Each number is 500 + 40 x the weight over its row's rms, rounded and kept within 0 to 999. Layers, rows and columns count from 0. Numbers have three digits each. The size before them is the row's rms in percent of the matrix's.

# q: layer 2 attention query, 384x384, rms 0.0255, rows 0-17,32-48, columns 0-47
# k: layer 2 attention key, 192x384, rms 0.0256, rows 0-16, columns 0-47
q0 081:515503477516523409488501481541538482543443484494515481505493516544484433543584493520500531545508494508449500505459563470464522542463506472474535
q32 095:518532480509480505503448530490455516534452470501587506478554530547453586443567505461406499460505487409530466506471467519487518576417501504533533
k0 082:403548507594484524508483447513489514448461526497441516567476487436586526506433446514510457605521529447540537568544475487474501515487495464459480
q1 088:528535473478487573519466556500576497517432458546512568449503512434499503394456506526483484529490487469492508533482446538489564504536606472515506
q33 086:509482481503574563492496497534579504518489526525504437503528448504477445528388499478525434482502524470456585513521473459429493491553481475449417
k1 084:471596563541529467467521518441479468508480464395451538457469494531433488555580578485509473475462487570484487512452537636485562500512530504569470
q2 091:585524477476417510526492484489514545503531535438533450474518534505546492476488574500419515501545531454456569483475517447523477473508476430515529
q34 102:464520541518500502522471505475507464479500592412448521484510510537556484449564512529399562517459477476428499474557501513542479457559479545554522
k2 096:567572505529536549495552511552506471500493478523509553463475415511504599478509517560601504535478549480549512503499482516517537454420497586502502
q3 088:528515508514506497449522575499539486546503532465516475497472504458539447447486488471483466528589524533583471561533504506484532504489522607456505
q35 078:547522471471498439422504538519507483494537551468471517509521511516527547537490507569421464473553569462515561491504527525440488506530485558517457
k3 095:510464576491519473501480519478451516495465464491484463500477467475460512506512536535463552486557514490498507535527502536494523443546443443480559
q4 091:496462441470460530427489471549551507499448486496476514525488454484510523533547563522493505431520497525523479558575553535518579479430496555601476
q36 090:479563491511532482547473531451521496501523438432453562472513446548531552517516516511513512429463487545509473523491484514595551492525531501486506
k4 095:561454532518422487556452514521529582464532525417456506445577529444468541529423525525505507493544501445508512470537556498497515479478502504511537
q5 105:498494516533548599561558516535544490456453495505455513507522509473519541441478466586538462482472497471422530557510482500519555505519542471495541
q37 101:531501493534520484512529508497503510431507495505514509551433476487474517474507464482491455596531501536453515505539502432501515461484502511453405
k5 099:515439544493548460545485487451491523585478522450535521485518516446528453472450623573573554494522464489502419508464525476475449518495519557480477
q6 099:502516512469464516499598436484486417459490564537541451527540527503445480466466441464514413520526495499462508534439448523498565535537523488504564
q38 095:482493507486494461561489525431502571508490521540538563523463472474516503449500497515577491413459431455528441496506504560522494473533523530484433
k6 106:588539485563505466496495544527506572594568458490490539481480489485537508486521548479485485536459577527437531456474548424485428483499436355596485
q7 107:568442483456550467485446497484550506496506422433531505486481464464512511468437512473554510511453558455519502507529552521527504405518500511486477
q39 094:525449497541545554574527490467543526505493497534501509516546464547550461493532573565486505551574489409493457582456511474427457486548521438556440
k7 099:440596544503487526498508522505542554535564453521464542495535519508462515530466424510439520499527499560414516527530525445511512502571525529391538
q8 101:496453545500525541503511566524536462491492585500520539489489454491525567518492523570425437458478522492484541491486466474502549477490536485521478
q40 094:532519563471540512566481518569545471454456598519465507476569527495419499431474431492486562502520529525554526461500480486415445524512525400528537
k8 114:543501539554518476497462536484497501555577482471493514428533471511483528501551517480471525505480510528486489573476461560543544497558507548495424
q9 113:536509514500573517520521494483463494509483510466562561523583558489473545481537539549457518505570535431492558501557459420521463556462483463471547
q41 099:514493462443451495499485467547493474510461513571480519441574469487536375527523513587499485466509554504437541499550554506537483477502433540482447
k9 108:500498513491442541448459451503590478555453490485488416596455514549513474469468514481485493487495475497514522374485462500504542522459562487543523
q10 112:578505505468554441531530519511540570483488500502480566555524504450488518493443464482529531530541478545531549474562533531501532451459488477454498
q42 107:426508522457499508516472496455529499444523540465541557514483450528495420506453476488569587441526475500504514421465490512541515488504564532486481
k10 107:474459517452433509509549428486513466508455460562476500503528468478516487459580470535518554418483531561444406511477521518531504446501530500520554
q11 104:432489450490530538423435453530510504532537490417439481523454537455503448534546508489559525508524569430486474479500447537563454442488482470538457
q43 111:447529464504468515469487458557510475507479535501479539478522501435549428442543437501463471548519463407521497438445477586529443506606472452550505
k11 106:602544459430528488524486522606495501499441537575515511474541463525395527542520374525441444470399543511411490559533536506449553441498465492520517
q12 108:568524500487452574458494524472558546529443377463538511467470515475494505549454495483484443486481502568473446486491510546508522472531516559538491
q44 104:525571469516433476504523582544494558510505509528529461515549462515471511457505487479552540543465559520557482490511520475391501515541479501402460
k12 108:447485486538426510470470476601408559516511526499508445545559500501558369534486440547450486567556497469478497447496511542514511502495490465552512
q13 106:487531543489454474508536474427626487507518512590513490577507525487508466469553589510579476454485530525454483530544473462535503536502531493564517
q45 111:532451520501481548508483433479483510471450571534538474425558525566526444461508409496477505547509528470492540510502507552454512541481473541536521
k13 107:491475506502531569552472530561442546487559512439482516514525475481493487465469524493503537432509493430517446476462531535493486481515393459447429
q14 119:500483504478506522469488485495508489601511474615547523496471520540493469514428513523502571525522554540500476459509538543539550518443451464524511
q46 100:476475494478485506500530534533477479515509496566474534484476436470591445521533487449453513503510532488478513492584493456451508470488478388502525
k14 107:496454546526493478527530540487504463476559545470458520526553487508470487534509456548476527493486527484461449507485509508502460536539452475556527
q15 111:515491523476528516450513490500539510573535517522456526535521563465460522573492474463492476462562457464418475465418511513546465479529454469508539
q47 104:484536521538490559500497513520510517561542455511506432567460515529482501458496486565507564528522506527510508553517515492504449484500472474504504
k15 110:520534513582527496497522505499548493472510523505563473442550500486593539459495473508515481499506515480428426477495549524473559494460539530507486
q16 095:467462450509519425470480496469460494521544541515436487560507477500393458617493511473501588464557476526471514479516558496488512485436435513484458
q48 091:550529560510512495491467533454476490537450415489497541480505549459461523478576464525515561487516497519535420500535514488405586479497438487570564
k16 094:477501512413482486450512488518537460485484485556425489545485515595587533574535543546510489440514495452527490418378463469475425487499576517464471
q17 083:526477501517461531525493494498516472487516567509512475521491416460535593436485480525501438461445539370501563510449467507541476488508518536498568